Weights of a small transformer language model: no biases in attention or MLP.
Each number is 50 + 15 x the weight over its row's rms, rounded and kept within 0 to 99. Layers, rows and columns count from 0. The size before them is the row's rms in percent of the matrix's.

# layer 7 MLP up, 2688x768, rms 0.102, rows 879-887, columns 512-639
102:42 38 29 44 31 55 41 72 38 96 54 48 44 57 30 50 50 50 54 62 50 77 36 57 23 30 51 36 49 57 65 50 33 30 40 34 50 51 24 81 61 46 44 81 34 65 36 63 62 76 83 66 71 98 32 35 39 51 50 74 76 53 42 49 77 54 73 58 53 56 68 70 54 43 53 58 57 67 68 61 78 53 63 37 46 24 49 53 49 66 80 38 65 43 79 32 53 32 24 38 32 59 38 64 15 51 58 56 73 47 69 50 32 61 54 34 43 37 33 62 64 51 57 41 47 51 39 50
097:33 21 43 46 49 60 56 66 55 36 43 38 68 47 52 42 26 70 34 40 73 44 45 36 42 62 34 64 45 72 44 59 41 51 44 50 46 61 37 62 95 53 65 55 42 31 29 46 58 67 48 44 53 46 76 65 51 38 59 59 45 46 75 72 60 79 36 61 35 31 54 74 51 36 45 81 66 74 40 62 51 36 35 53 61 57 64 48 57 49 59 65 91 77 56 35 42 74 46 45 82 44 33 27 53 46 78 22 46 42 37 54 45 57 71 39 53 63 51 36 68 63 51 56 80 41 41 80
100:37 68 32 97 85 46 60 46 74 44 42 67 75 16 52 34 75 45 55 37 31 64 57 62 74 85 49 48 50 46 43 60 22 65 56 20 47 14 32 71 34 20 65 76 28 67 41 39 39 30 67 58 53 73 64 50 38 49 88 58 64 28 64 33 26 50 54 52 39 57 58 37 63 57 59 52 23 34 47 21 40 46 57 65 48 77 45 28 40 47 66 20 59 46 70 43 28 42 57 36 69 31 55 45 56 57 56 67 35 46 50 54 74 58 23 63 53 54 53 49 93 64 23 48 64 34 31 37
097:74 53 51 42 50 62 63 74 56 53 16 42 75 45 66 49 81 42 55 27 12 41 41 47 43 24 27 57 65 69 32 44 56 40 33 38 68 47 26 63 49 57 74 71 49 48 46 31 69 53 30 43 47 41 36 58 45 43 55 34 63 85 64 27 48 40 52 61 51 65 57 73 53 43 23 36 51 28 42 58 54 60 33 30 47 58 54 89 00 50 39 70 63 49 44 37 47 51 27 52 32 58 54 51 41 59 41 30 45 46 72 09 34 39 13 43 24 39 67 41 70 84 45 38 36 46 42 60
110:56 70 35 53 37 71 49 37 72 46 62 53 80 57 18 45 48 60 53 43 38 38 57 36 49 46 46 59 51 33 68 60 60 61 49 59 42 69 42 72 47 62 56 39 47 58 62 53 62 58 52 17 43 11 49 47 37 63 70 60 72 56 40 30 58 26 57 39 36 40 42 29 54 53 66 51 49 76 52 36 55 40 25 48 58 52 51 52 50 69 15 12 40 47 45 70 44 86 61 52 49 62 26 55 52 53 50 21 32 43 37 41 38 45 58 54 47 95 38 68 48 54 41 46 50 60 56 57
103:66 65 74 49 48 12 55 60 48 82 84 39 57 38 81 46 62 55 20 41 60 35 49 55 45 55 73 83 57 23 59 48 66 48 49 76 58 68 39 60 50 66 34 50 61 56 58 41 35 47 63 45 46 29 49 71 53 69 56 64 39 46 47 69 53 61 46 57 64 40 44 47 60 63 42 55 52 33 45 63 69 55 64 39 66 24 49 67 70 43 70 44 40 54 31 53 51 73 53 41 59 50 19 49 64 57 70 39 58 36 29 48 44 84 86 69 48 90 84 64 43 53 52 20 47 61 47 65
098:70 54 33 29 42 32 44 22 31 47 06 46 54 40 40 75 28 79 42 53 48 64 50 40 71 86 67 27 44 86 50 52 65 78 29 36 57 51 33 21 40 48 54 49 66 44 48 46 66 46 59 65 40 69 55 51 72 37 69 41 41 45 23 41 44 35 60 37 64 21 70 47 51 56 45 22 61 63 73 53 67 57 40 32 27 35 25 58 46 35 73 67 52 25 55 70 23 44 45 45 28 35 39 64 59 41 41 49 45 45 54 50 52 52 56 57 60 51 34 53 84 71 79 33 58 42 46 38
098:51 66 49 61 37 43 62 38 73 36 54 53 13 25 32 48 30 40 41 43 60 37 53 44 54 80 55 55 60 62 68 50 45 36 49 68 53 45 34 70 55 63 43 74 64 30 11 39 33 99 40 59 63 48 38 51 43 22 19 49 44 60 49 11 74 64 43 60 22 60 33 55 70 70 43 55 51 46 46 68 27 42 45 52 49 54 46 46 57 57 52 68 67 23 41 54 35 71 62 52 21 35 65 46 39 48 66 34 51 46 49 62 63 59 59 52 41 54 49 47 58 55 49 54 57 74 32 72
107:31 48 50 52 50 39 36 58 35 60 71 25 44 71 24 44 57 42 32 34 69 38 74 45 18 36 64 35 38 47 38 36 64 73 60 46 51 65 43 64 55 37 50 36 41 23 51 86 36 53 56 20 32 57 44 46 46 45 42 36 15 27 48 57 39 60 40 54 41 44 33 35 39 30 41 23 33 71 50 42 50 60 63 68 40 39 86 50 55 35 67 41 51 83 80 60 53 46 70 54 62 81 44 47 70 24 49 47 29 52 73 49 48 42 29 65 65 70 24 44 53 20 56 59 53 52 44 57
# layer 7 MLP down (transposed), 2688x768, rms 0.0266, rows 879-887, columns 512-639
099:35 32 66 45 78 69 22 50 38 38 40 36 35 42 29 48 54 61 34 27 47 60 61 59 36 54 43 57 10 35 52 32 76 44 26 52 36 39 57 65 82 41 25 56 37 68 44 48 59 41 53 30 53 97 54 49 55 49 35 57 72 50 45 53 35 57 61 39 36 66 23 62 23 39 80 40 52 41 55 28 24 24 43 45 28 49 60 63 21 56 50 37 75 66 54 22 75 36 62 52 40 60 31 69 46 56 34 62 41 53 74 45 59 53 50 43 57 33 57 83 70 52 48 52 43 55 48 33
095:73 57 43 53 56 59 58 41 66 49 50 71 53 58 35 48 52 58 58 46 50 31 46 49 72 47 58 38 53 70 63 71 36 77 63 74 47 41 41 51 54 49 72 35 42 38 69 46 61 71 74 40 65 35 35 74 57 43 35 42 47 46 50 36 17 51 20 52 54 20 74 65 30 38 42 49 47 22 55 69 45 48 54 49 38 70 40 71 74 54 41 94 80 63 13 23 59 73 32 52 30 40 54 63 52 53 42 59 48 30 77 50 75 46 38 40 69 21 48 51 72 38 58 65 82 45 42 62
097:64 33 33 69 47 26 35 57 53 35 81 70 80 31 34 37 50 32 55 52 30 54 74 42 67 21 46 39 53 52 44 52 45 53 69 28 74 55 55 57 77 53 55 53 57 61 43 49 05 56 64 48 12 35 57 71 40 59 38 46 64 53 39 54 37 23 54 28 91 66 38 31 47 49 38 40 53 26 23 23 52 39 80 56 42 46 39 59 47 54 71 46 65 76 45 36 53 32 49 27 13 55 44 41 74 45 26 47 42 42 61 68 47 98 41 67 63 67 28 49 48 60 58 34 47 49 54 43
099:52 39 53 37 45 55 69 62 49 55 64 64 67 53 53 61 41 33 57 65 83 24 56 65 36 61 69 43 56 48 24 49 47 59 38 50 59 71 57 47 37 57 47 29 44 68 36 40 51 65 74 54 56 56 36 54 50 45 49 40 61 45 61 69 59 21 23 29 41 49 59 70 74 81 41 57 20 64 66 65 50 58 48 27 50 48 29 50 62 23 59 64 05 75 44 69 39 42 46 48 69 10 65 39 53 51 72 53 65 37 46 39 75 45 33 47 52 55 46 55 19 59 41 37 38 69 52 60
099:69 45 50 60 51 58 38 26 43 64 81 61 54 45 70 69 56 51 23 65 21 47 57 70 32 30 21 74 56 56 30 62 24 31 62 37 80 38 83 34 62 39 55 00 48 59 66 40 54 64 25 39 57 74 46 41 42 40 48 54 56 54 26 40 41 43 64 40 30 61 48 50 53 46 41 43 47 56 42 73 61 69 82 56 38 56 65 72 47 36 58 37 36 32 31 72 46 55 51 24 29 33 70 43 45 59 62 58 42 62 39 46 61 42 40 79 63 46 51 30 40 44 30 86 50 56 44 43
109:46 36 53 63 67 41 42 31 57 44 58 54 68 46 52 54 47 55 18 56 61 37 62 87 45 89 69 75 48 42 43 24 59 72 57 79 24 37 59 54 60 30 45 51 45 28 64 40 31 33 69 32 59 02 53 63 24 62 39 56 33 49 71 36 53 56 56 39 55 60 79 25 43 44 70 42 77 47 55 23 63 30 54 51 39 55 75 49 41 16 49 19 34 02 75 30 26 54 61 34 38 43 54 66 59 49 37 27 72 59 13 59 60 72 47 52 65 41 56 52 57 46 63 38 67 34 56 42
100:39 59 45 32 48 40 40 28 35 50 24 57 79 43 47 62 52 37 42 37 56 57 60 53 67 60 73 36 48 58 59 69 71 86 44 61 49 83 30 33 21 73 69 73 31 56 36 34 55 65 57 72 50 74 61 49 45 43 26 39 39 79 51 67 34 11 41 25 47 47 42 42 48 32 49 48 41 46 45 64 47 49 41 42 47 76 29 41 46 52 43 43 46 37 69 44 14 41 61 40 56 69 46 44 76 51 63 63 43 50 48 61 33 32 62 44 81 53 79 44 62 47 68 42 42 64 41 38
100:32 47 41 61 58 37 40 37 33 46 45 47 37 40 06 63 29 54 43 76 42 53 46 60 53 53 53 42 24 09 62 55 49 40 49 49 71 41 58 59 48 63 47 62 55 71 46 70 82 52 63 86 67 58 39 49 43 55 35 52 53 82 51 28 39 56 32 34 55 54 49 41 28 39 54 65 48 79 43 39 56 58 71 54 69 40 45 51 40 40 54 43 54 50 33 50 70 42 79 63 61 65 48 67 46 50 36 53 28 19 50 65 23 63 44 46 32 40 49 71 54 48 24 67 57 59 31 54
105:58 48 77 40 35 46 65 61 47 43 47 66 29 57 46 31 61 54 41 77 54 48 73 53 22 82 41 34 74 52 51 37 52 50 54 64 59 56 66 58 43 79 59 39 31 50 62 75 33 53 62 45 70 51 25 25 30 56 47 62 45 45 46 71 36 42 31 60 52 56 75 62 46 42 57 65 36 60 44 58 47 47 56 55 30 89 62 56 40 63 60 39 65 63 60 51 79 67 37 52 53 53 35 32 76 68 58 66 49 47 51 63 46 46 48 54 99 49 38 69 56 49 36 38 58 21 39 54
# layer 7 MLP gate, 2688x768, rms 0.0954, rows 880-887, columns 512-639
097:37 52 24 55 74 45 51 53 51 53 58 68 45 42 66 47 25 12 35 13 37 55 58 70 55 63 52 36 33 73 59 35 81 51 56 56 54 40 33 81 56 66 58 39 32 66 56 56 35 47 50 65 23 65 52 51 21 16 51 44 33 52 68 56 54 45 14 47 51 40 70 75 21 69 70 65 60 33 72 37 58 53 45 40 72 52 37 55 44 68 40 69 66 64 40 26 58 73 62 38 45 57 58 62 60 51 56 49 63 66 41 75 37 63 61 58 58 69 35 36 45 71 24 15 60 56 36 73
102:55 52 13 62 40 65 55 40 39 47 59 74 54 36 34 50 66 36 65 65 52 59 15 50 31 48 89 34 48 66 36 63 71 35 51 42 67 62 46 26 74 42 19 61 71 44 71 39 36 58 56 48 50 24 53 65 64 21 77 53 38 57 61 52 56 39 43 48 22 64 12 26 37 43 27 22 49 44 44 41 23 69 27 49 58 69 49 49 44 86 68 48 34 38 45 36 64 60 45 43 68 55 32 45 64 54 80 53 54 70 53 58 54 71 60 76 45 88 48 44 64 48 60 60 54 37 55 58
101:45 59 56 37 41 46 60 41 39 43 60 77 41 53 23 44 18 60 71 67 26 56 32 26 79 63 42 55 63 55 55 30 48 48 44 77 36 47 85 62 57 57 39 57 82 48 73 77 43 30 38 51 52 35 61 24 50 54 39 69 48 37 14 42 36 85 28 45 62 54 21 52 36 50 61 63 27 69 71 33 58 42 38 38 52 59 50 53 16 41 46 54 44 58 00 52 77 51 57 35 50 59 15 59 42 25 56 57 61 77 56 45 58 32 65 68 34 55 63 63 48 35 71 48 28 43 65 43
101:43 32 53 49 42 49 52 64 34 43 36 54 51 52 60 42 53 75 56 27 54 53 22 33 85 65 69 54 52 34 70 71 77 22 38 50 46 35 57 53 47 74 59 64 46 36 44 55 63 31 47 69 39 04 68 45 61 47 60 57 26 31 38 62 25 36 51 64 39 27 24 46 40 59 50 49 20 46 72 64 61 51 41 52 34 41 59 48 73 50 49 28 53 53 80 23 34 35 38 43 28 40 41 48 32 36 43 24 63 49 62 31 58 33 50 43 44 56 34 66 75 47 48 60 66 58 33 65
104:44 35 48 33 41 46 70 80 40 09 57 58 42 45 50 28 61 37 39 48 60 63 44 51 81 70 32 12 37 54 51 70 39 60 52 59 54 37 35 51 63 48 75 25 60 28 83 77 60 38 53 49 47 44 26 76 45 53 73 54 51 60 68 61 49 60 75 46 70 72 72 83 67 78 43 54 48 43 64 55 23 65 32 73 07 51 60 30 48 50 28 42 36 50 22 60 68 47 59 61 34 48 64 56 47 40 36 75 61 20 54 43 97 44 42 17 31 45 23 74 42 49 58 45 16 21 66 53
108:56 51 67 45 59 14 52 35 38 35 54 44 42 54 44 65 38 39 44 52 73 60 41 54 85 63 38 69 48 43 78 39 55 31 54 47 73 61 51 54 27 49 36 60 33 60 46 70 63 53 38 07 32 46 41 43 40 51 17 61 22 66 36 57 40 43 42 47 69 35 48 69 46 58 42 55 54 40 59 63 59 33 27 34 47 54 33 37 74 63 53 44 37 31 49 52 48 57 58 46 65 50 66 46 44 40 00 46 55 45 58 46 21 74 54 58 55 36 60 38 26 33 66 37 38 25 42 34
093:51 61 56 54 42 62 36 40 41 50 57 76 26 27 55 40 30 54 28 31 54 63 39 32 50 44 61 41 32 25 49 50 51 48 50 64 49 57 54 63 66 41 76 23 61 48 49 41 36 37 72 53 41 64 46 55 40 45 56 45 37 56 43 38 46 62 54 25 73 49 52 39 13 48 39 70 61 54 49 58 52 74 57 79 42 48 39 49 35 84 55 58 66 27 34 49 39 59 36 46 48 45 54 54 29 70 45 58 62 74 46 30 46 41 25 61 29 64 25 35 66 39 33 55 39 36 37 42
107:55 25 60 64 22 73 66 50 58 33 48 36 55 76 52 29 75 28 32 53 61 47 32 55 35 61 30 79 33 37 56 55 66 34 46 37 43 80 39 22 63 30 49 50 88 42 54 47 69 52 59 55 48 53 68 53 70 72 28 57 39 47 55 40 60 68 35 65 35 53 58 83 37 44 68 16 66 43 39 65 51 41 57 46 39 39 55 50 36 54 18 53 67 63 53 49 45 60 65 24 44 51 50 50 52 57 46 53 77 45 61 70 32 30 86 41 50 47 34 72 30 49 57 23 23 36 26 57